Each number is 128 + 24 x the weight over its row's rms, rounded and kept within 0 to 255. Layers, rows and columns count from 0. Numbers have three digits each. The size before them is the row's rms in percent of the matrix's.

# layer 5 attention key, 256x256, rms 0.112, rows 99-124, columns 128-255
085:102101130111164148134101069135145117127130170148134116144155089124152149116105147146127136148113104108096104095128103114095186095148156145100121147179163109126143163116099112091126142126079082151106137116113114091095125130113110128138127139112140128111130094112151139113135138145148159134137171130116088082151120092151092099113161096087128114102101126131141115122120130119157117133125
083:126166113106155179084132121167138118121106143120141175104122114141111142133149140138133109132191147165123110143123127132143109145113131156104161116117114102157174177158118144165155106121201129119106122149124119092149140162144141135164072144131160191159135122137127149136171129103137138102143117125143160116145154137172137142135139118136154155131139113115125149126106148143126141138118
073:108096119107146076111130105138167100124103157123124159135143138133146173146113146120129118174167123106136088117110142144113135109138159142088122154127099151120120129122118093113149181110129168117114104142105144076109127169148114136126118122093103145143121106100192159133151147137161096118137169157137116117179138128151112188140117088122136128089093128129175100156146144134176159123117
098:132103157165130130120139171091109142159133115127158136139122170110090089164140135100104139137112153117111144123155093099126136144126141098128120138133120166124143096076141110105139130110137123113154180151178099168135120084136145106124144117120117107091128122123124140153086078132100109154120094165120151111170110179102126126121139139183101081129121119113110146098118078161155080149129
082:141139122131125134126105154146129085169081131136176151085161125095107096116149136114109166130114105166102168143113170126135095147103171168148130164145135124117088103109092126115049165136131150149132120131138123123168104113162129124146152154143125123150170128117096153154121111150130117157096098145107149105107114179121123122120134149089117112108117137133118146132157145113076128122156
091:119142116097124140134161161124065137119101102108147136152150107096147156153120141113145113139153125091187155127166113138101101124161080140139139165104116128113118125133167152102118162091101095184095107117115137130119130128100138136133150113128147117118138131150118134052123107163127146141132123074172132106101168128121133120121110162128133110132162148102122132135134131123111136130162
099:117185161115149141140145116121152159086164117100110130118087126132102126152139150180132139140104091139129135078129146155128093103091142130100123125163137125127093100163123101156090161118085137109174135143185138110098133095125145109117179053129091111116146118166104157121127123131145129188177126130164125164101107116090135121106129123121102129125112116125105110141161115095126135131127
095:117160145147097069086175155100116112131146084120094135139139139138158102158109127112113082096090166096097147143126133101124142146135094149186133121133111136116137155155146145191131111134112118115138153120135112159128114141118191107131157070141165147103113145159120110126105128155124148139127085108141126128178139132125130110148114142173127135154124100107109134120144068161119122151125
095:154137061140077165142118105158100123149140130129147133153142134141178121146094161132132103122110125098147148126109108116134109122149083148134152112131147143132125081126137126119136128136124087124159098140137159117101115124121101142118158150129142085155084126111125153089089151169135154140140117116162128148114107119143123112116149136163129101141111115121151158126166096149132101197167
090:149111086171128112145155137156159109149099106118129119176114171094169105133080168158117107119157111142096125177133112148120114099147123143137126122130111140090193099136144113165120142150109144106118177180162154106133071095130105111141145107093155118166124108151129155128136101119117120120119119163120103152163146129156100130093159109129090161151118101101119130135152118145131078134117
096:083152165128129094149141169109160111151134143147117120130151137163143111142129100120148133131125153124139138118155118126138134129127132144132134118140132121124161143147116134137114133117140143086127166131159134144140129118117147126098131100154126115095176152132143112164112065175145110139138114138160104130140136132116098116132102127125131126092109130129126097099105151119109133126101
116:142124142163125096096121155124181092125130126121131147127124120138127108121104127126081149101116101155086148141175123119100130166107167101155119107148119103082140154096115114111126122138147126154128152127186139147110131102100165097114119118130129124114178160144128163134090088141112111154112069126156098146151095161138126105084113153120114104165122113127151151109115127172129151105119
085:102083133122173150089072127132196167089150162108141167132079123104119121126094116152115173100153103095108105130145127170107124112140149134124115181137130155148148133117127094111134141147146109168131160151138166123118161111116109061135128120109128102141119138180106165163120147110138131141125151145142123092132120097141134141107123094103108124098156134127152135140144107099146143135124
096:088140104086143140164144139119083170117135124153089128136147131131130118089141129130067165157106123135180119124115113112154138152133116107112115135118124133168085102179157145121091146126087115090129121086118126122084150117087135136097111154123121112132061112095134136127166144111138120114140145099138139166143116069159122104115130069136114127145158120119113137118134160135116112150135
102:053126069129178125125129164139171156133140120150175125148116108170123162126095119127110076137129165128153111074154123128162146105147130156140108130126146127139121131116085098134094131147114155118135116139169141093151181135112136119114112123095122130126139121166137100121178124081141177113146142166126169149151152123140145119103136089080157105126140083115119113121126139151148156129135
092:111106124120135115127112157131133135142153099134120149089134113121162145124131123128144178146085141084127135139121118131132140117139126105153103172137136174147133152112154125110100089127123130124123121192095147109152146151118082140092143125146136114139144144145096131170111115069135131080152090136132074139116127142131130075096105135095111124128140136114094179136089124153124099097127
102:118087155117129153086145109096105109111101116149089145122086110115125114146119136107175140133118103107121131127144112162161114139141111167108156101151140102173146110155130112157054155146120132118103097083174115100073129127130150123136131100125087114132148127096129114172112121103121142116127076140157136139137104091146084116148126195108132119122157137089138114111123126147112165106142
097:134160125122113150180140145139133078133120085140128132103120109095069101127145127087134168130116076135150142125119154118084120144143099139134142163125087127160116106126139097142149079158118130116103125142092119115135148126108130193122148118107162100092072130113095150139116140101124140104122113092144135109114107131161100152135074135102076185151132152124090136113106141093119135113102
110:135078122129131130136175148174137126147108131110109132099117131098140106139154110176096123139160094134141167138175136128155125143111105163118123201166118111119116126122099150166123147122076159166130163126104131118090152114078122127151108092102126162107147130123132129158126083130118162158174160156130105104104121161150127158117134095178089139127072112135099099141085093164131097117152
100:098153146108131144124130130117165128140147164113156211172151122107100074133094119121124100111160140129142121166152133129164118069106130107102157126127136101144099114084146087130118095133133113107088072128117112130120149125148113109135145121136126134148142089105128123202152144106099117212122102071140138139186142115137118106121160134127139112140138167102141116124146102110134106114102
104:106113082157090105132125104125092148120160089148159113108128166117140109131104138119148145141128149143124157158059106122141143138128094127178182137128118108147130156133117117119153153099081131149138137122154103197129148102133114127132120124160157116156132138099175109149134117104105120105132100121099119128090145157144136144107140129140139098109133109108111151122156148105111119107154
107:120146138141125109105068131124150136173133130128113126122147124107128132123111165154139139150135092080081106134116155154150117076139168190092146107102143150077141137162092169111122141126121135142122132113139123131137154117121148132117150130116097153126124147121169159116140138144104157126145145127163137141158150148114119147177129083165106094107107139155163138130138117138096142168149
104:141108121125104130086128136133197136105155103144147104122175115136114172126138130126106134131128106112100133109099153164140135136119162164093129109125102117086109143137123105141136146159130111132117131113103140081163163145147126167116086123142132118088149145112176134131125110115119129110147106153134131119120108138103165104153110158116155167117150141092139125138087149148103111150122
097:109095105162153147176127121134090080168141133122119082159141088126158120101100101134092129101079135124094124136115128088107139146122102147126147138091108139128141086110139164185114087127105123139108115148102116140155082157134179120088105119102110170128142136102128158058125138161075145120150136132125116144102150112122135146120130114176124143130116091125131105103165121106143138111125
106:136128181123137154148156114129125107130178126134105118055145083150125192109096090111110179139155129144119157135106110104183097125106137121133113107083140135072095079124130081125132124120128123163100164175128112088180131115119116114164124119120137153160132136111119123096115121124152129113127123124116146154153147118125155127096164161146100104171142124097102105125138115174106144154101
100:093119136101134076126153146172113096123135177140111160154089104123116139112134168124122176121116129159097102114104172141129135150126143103139114151134118093144122100150156171144127117132123111142107130131125112128158132108119129104155109124130167171090137095092154087146134144130138100108141125127111122133143152096154188150120087069122154121119168146116144118099154108088146101135116
# layer 5 attention query, 256x256, rms 0.117, rows 100-124, columns 128-255
074:117109140140103182122165161138123153138171109145165102134137162149144105160151090092136097170145153146122119150126107110141142131154117147134179094140126169113138114152094122105131089116084100150181140118146136187169070103109109108156142158115139157159118126134101148109127181111093103106119072128168101139140166148102100125103119127119131149109158115120119160120160132153132121117149
096:137078124144155099124119165122149151124105143132195104134123106144136106126141141132128097169159107122122105118091183165125109112128123162117132078144134117158178120119137135120109169133122124112095152145119133126143138114128111131113112130121136166200174123124116142095129112120098124106073130140133085157132133161133133134093105123118162125155098112126152153110124089096110161122143
088:117107147107153109096154112115124136098065114122098127120133138130135107172153096149096169078093127117126122123159116123133115139118130095118133141138165117121102165146110091165115098148129145143113153120123139079168141122178146103087146103103154113101082132144121154121126105120157129152150125138140119111092140109101093129155174149128065119106144180137140116146129153124155143134132
087:112080113114131131149105161134111150122149104139133125122171109156139154121130086113148107138121146145106115149125107135087146160135150156113151112142091192145126165111134133157114121104132104156140101135134136128124102107107154127158137160147114167141109115130138125071133163095119107105132113109181132131094154102137101111133151117158129122132141081106127134138137132103171137088128
094:158116153147172118094124189151173109150123128129175114120092148126101080091129132106167050149130098142113131111123182083184114136153066137114144110130109137111179104107114102160140133126115162102114128137155124148161132111120090116129142135106149136184162141154097124088164107154121124129089122154159135132135160143164134148125133149153158124149091109138123125136076141112138125104125
093:120166152129172129095160152076130133128074115123133156142118138155135145124117125154075163041129144097142155122140125078080119164118156123154106118122118118129107151121145126114127164143148106094100160145135104088153139105165139147087167107114164125065110175151126120107102074157153134146153146105123145110132123129133130102138130142130094091110121140144138144149134142158112127094089
087:143105168170122116135143101137113138115107133165119177158161083124135088098121132118146139091113113101096095148137134131128115154106142129098137120085165128122111146118104100131075167130122128164152126133116109118094114157201157123126133124092117144124111144143129131120128070118130144137152182126140152117099130151148079150071121121105113064155136134111113147147127109099112171116123
093:125107126122087150139123160112099121130154111139108134100134160101099095094180110164154108109107154165125119102106158151131124142108128132113147128137117067132135134125122128149141100135179130142138087127147121118177119117154170101169117145127127115144119143109183096126151155066143129161151126126132123054098162138137102132112136128094116151095136128117136109143078137118141103108102
105:127108130131168128075089176128143130138163113146105102130132074145122145080140137098084085109101156156143098143145154115093137129126107161162155142118119172112168107095147108135132142120106164113092109133137143154095088162096107115124103153112150126140145100126152129138131120118108138099123128128152141166188145134108133117143072168100110109167114086140105135123095128144132120113153
086:142162122110137134158185132143086104140094126122106174161079140111161102130090104137156152127106155176120154143129130142130105119136153124144125146134090124103109142091124108123154111150143126133075149126144128089145147132139155113142132108118114132114060146147097091148124095160110157110156143112114130096153138113130148149111099143143124119131181131115118170115132087164122123139126
085:151153126149096116140135114146102106141103108109136076147130131106126152144151086106087094127139118118108168114124113134167064115112089122118178124108124134111175119091115103130092153109100122157126088149114077149160127111136138147107123138097135158188103138122112106164124120125117093133142173127140118083096180167139094147059160094168114086131131113130126129091153134132137146148099
090:113121164182144089138128144131160092167113130095142152127145128101148129113116098130148127095112114180109128125114088098190124144097128102147093090104133110135135097111152107146153106138144131121120158148127123152096169142129096114122123144098128094129196148127144120145148119120129121128116171118098090158126107116138143179111148102128148109087111104147145140108104152146150154114118
093:148133129129052141116097117155099169123143139149118149129124138121147108114121092166139114130087105159171154097138135101099121132129135103140119090104161110103152133119107086107122107126146095129156156155165109096140162092177143163144117122127085127124091128142150157103136160112110137092151104142100157116154123116151131147091181140131115111118100104137142155134151106150125133132164
108:117116144105118132162142163115103159114100112159105178139125121145090130107169133148158164125166101118145138160126138173133172151128182150103154112144151092092111086125147118151126147130134094138117129149125182125126136124150135158111152168173169162111132118113100137146135142081141116148180171138097178124133123093123106090155085157180144130127089128106145152118120192113117133098154
091:135127092190159088103147122106134123158101149152154150107125153118143144136130103157109068122124153160126130096136120144199128118103128136132084126118171100108122106101123107115119133121101134144135125147169165137122159110126121147136126126133118115198153134136138127075118130166112105140135160089123131142134093097127120166140173148146154093153099076155148168153124096085141135105093
107:137158134164153150160121141097109119098137119106131118155118109100125131126104142149095132135148113132112121133160148104146109096131142181133114176104102141151111096151094148162115129117152150127123093099122066122125115141106104144120159102135132139123104171133126127053123101089136127144158126140111177146153135109158089119137124124132100141113072136133098143174157080124135133162115
101:101082122097140139110090115118175134144075128112129116131142096118123097131113119156100132182127147093136088127132158098155103099133178149139119151101154104127133124137111153129105080126131140115122132129143107129110126133130143153127113082165087148125125167154124134147122152137134132123132153127124117146107104103182144140119147108060099152142077092168118103160128099122118104132151
122:108079139135149096134168120136143192157124131135154108102141128134106126160114142110133140116115173124157074091130122151154129125134104114134166149162147132167155093149122110111111122109108169102121107149132155124153114168160141141149140156145130153124159112079156115122136075156118137136116134088148095110114092165151140104156144136072116110098128102132131119131119136148130137099136
101:156137119120151154172109129103151116123063137150156155130147156084133115154127075102167120141134114139114122146134097127113142116081126138128101157137188143119147155120139139109124164124138154106160128138157141134139120119128085153145106122137066144145168113132150097099133123117158125129100159095052072140157126123084132134121071092127123108137144131129119125143137103149147114118110
103:128111115141123087184151174104136135124126112144117138120098113130119108147095158119109158116141122161123092105130119090119120177171100114111117104154101155099134154112141111114098113153128140128117103122072135146112137130122162142151120126096168084127181118117094128120125125062134131112147117129134113131137173095097135164132077144130133133132116120154127120119132140105140098135150
107:155150105120128150147196087152073157115166131130086115099115152121136122143182111184141180096132101084142122113128124121134095135123136140144123127135138129102116107108135110134114122143147120122124099145156150097136116184096137117137098153128137148099123134158166139099089095141163117110146133106091144103162105108117123065178137145142094134103121119089109116108111117118146137123100
101:083093123112160099096160129093090160109146138150126116148105149129165129151156106125138102113132187146155128138094134195082117157107196152155108128124097186134132125088112155126137116092087119129116143128169197127095093128136140134108125136081123157139137103128138117187144127142128140145145135122179156123112135156126116163126107121096092111123144130152113128113102115132155116134122
106:137092090110150145077117105166114126161154128132126139110093120124134135132087175114129113110125138128174120139123140118109154124109178136128174139135075128154125102137112128128090120151120150138118111138122156126129129082155087141129150118121116113161133153169120164182120122111082109061143111155108120157152088160163158116137069109109116122128176122099158117115116168124079114132142
098:173171128143135163164129140103165115139130131141086135132089153100148150160087136135136103133136140148118146104150159108150129140129098088124111128125108162125145150130157143147104106141144152101120100131158161103115156123131087111056129126119172111129116118140147149102116121093080094109092119139099144133123097144093113143122114128136119090135131130144109125120127134134161162106158
105:106141130162141139157131135118138119131113116142158137161131129131116127151122135145112121140144119099126113143163100109135105146124124122172199139107115143114152114114063123157134140110151139140112145112095124136131129125093144146086129081163132113151117107129049173132116087142158167119124123149135179114148155114087118135122117140106112152142090105124152125112144135101151116129110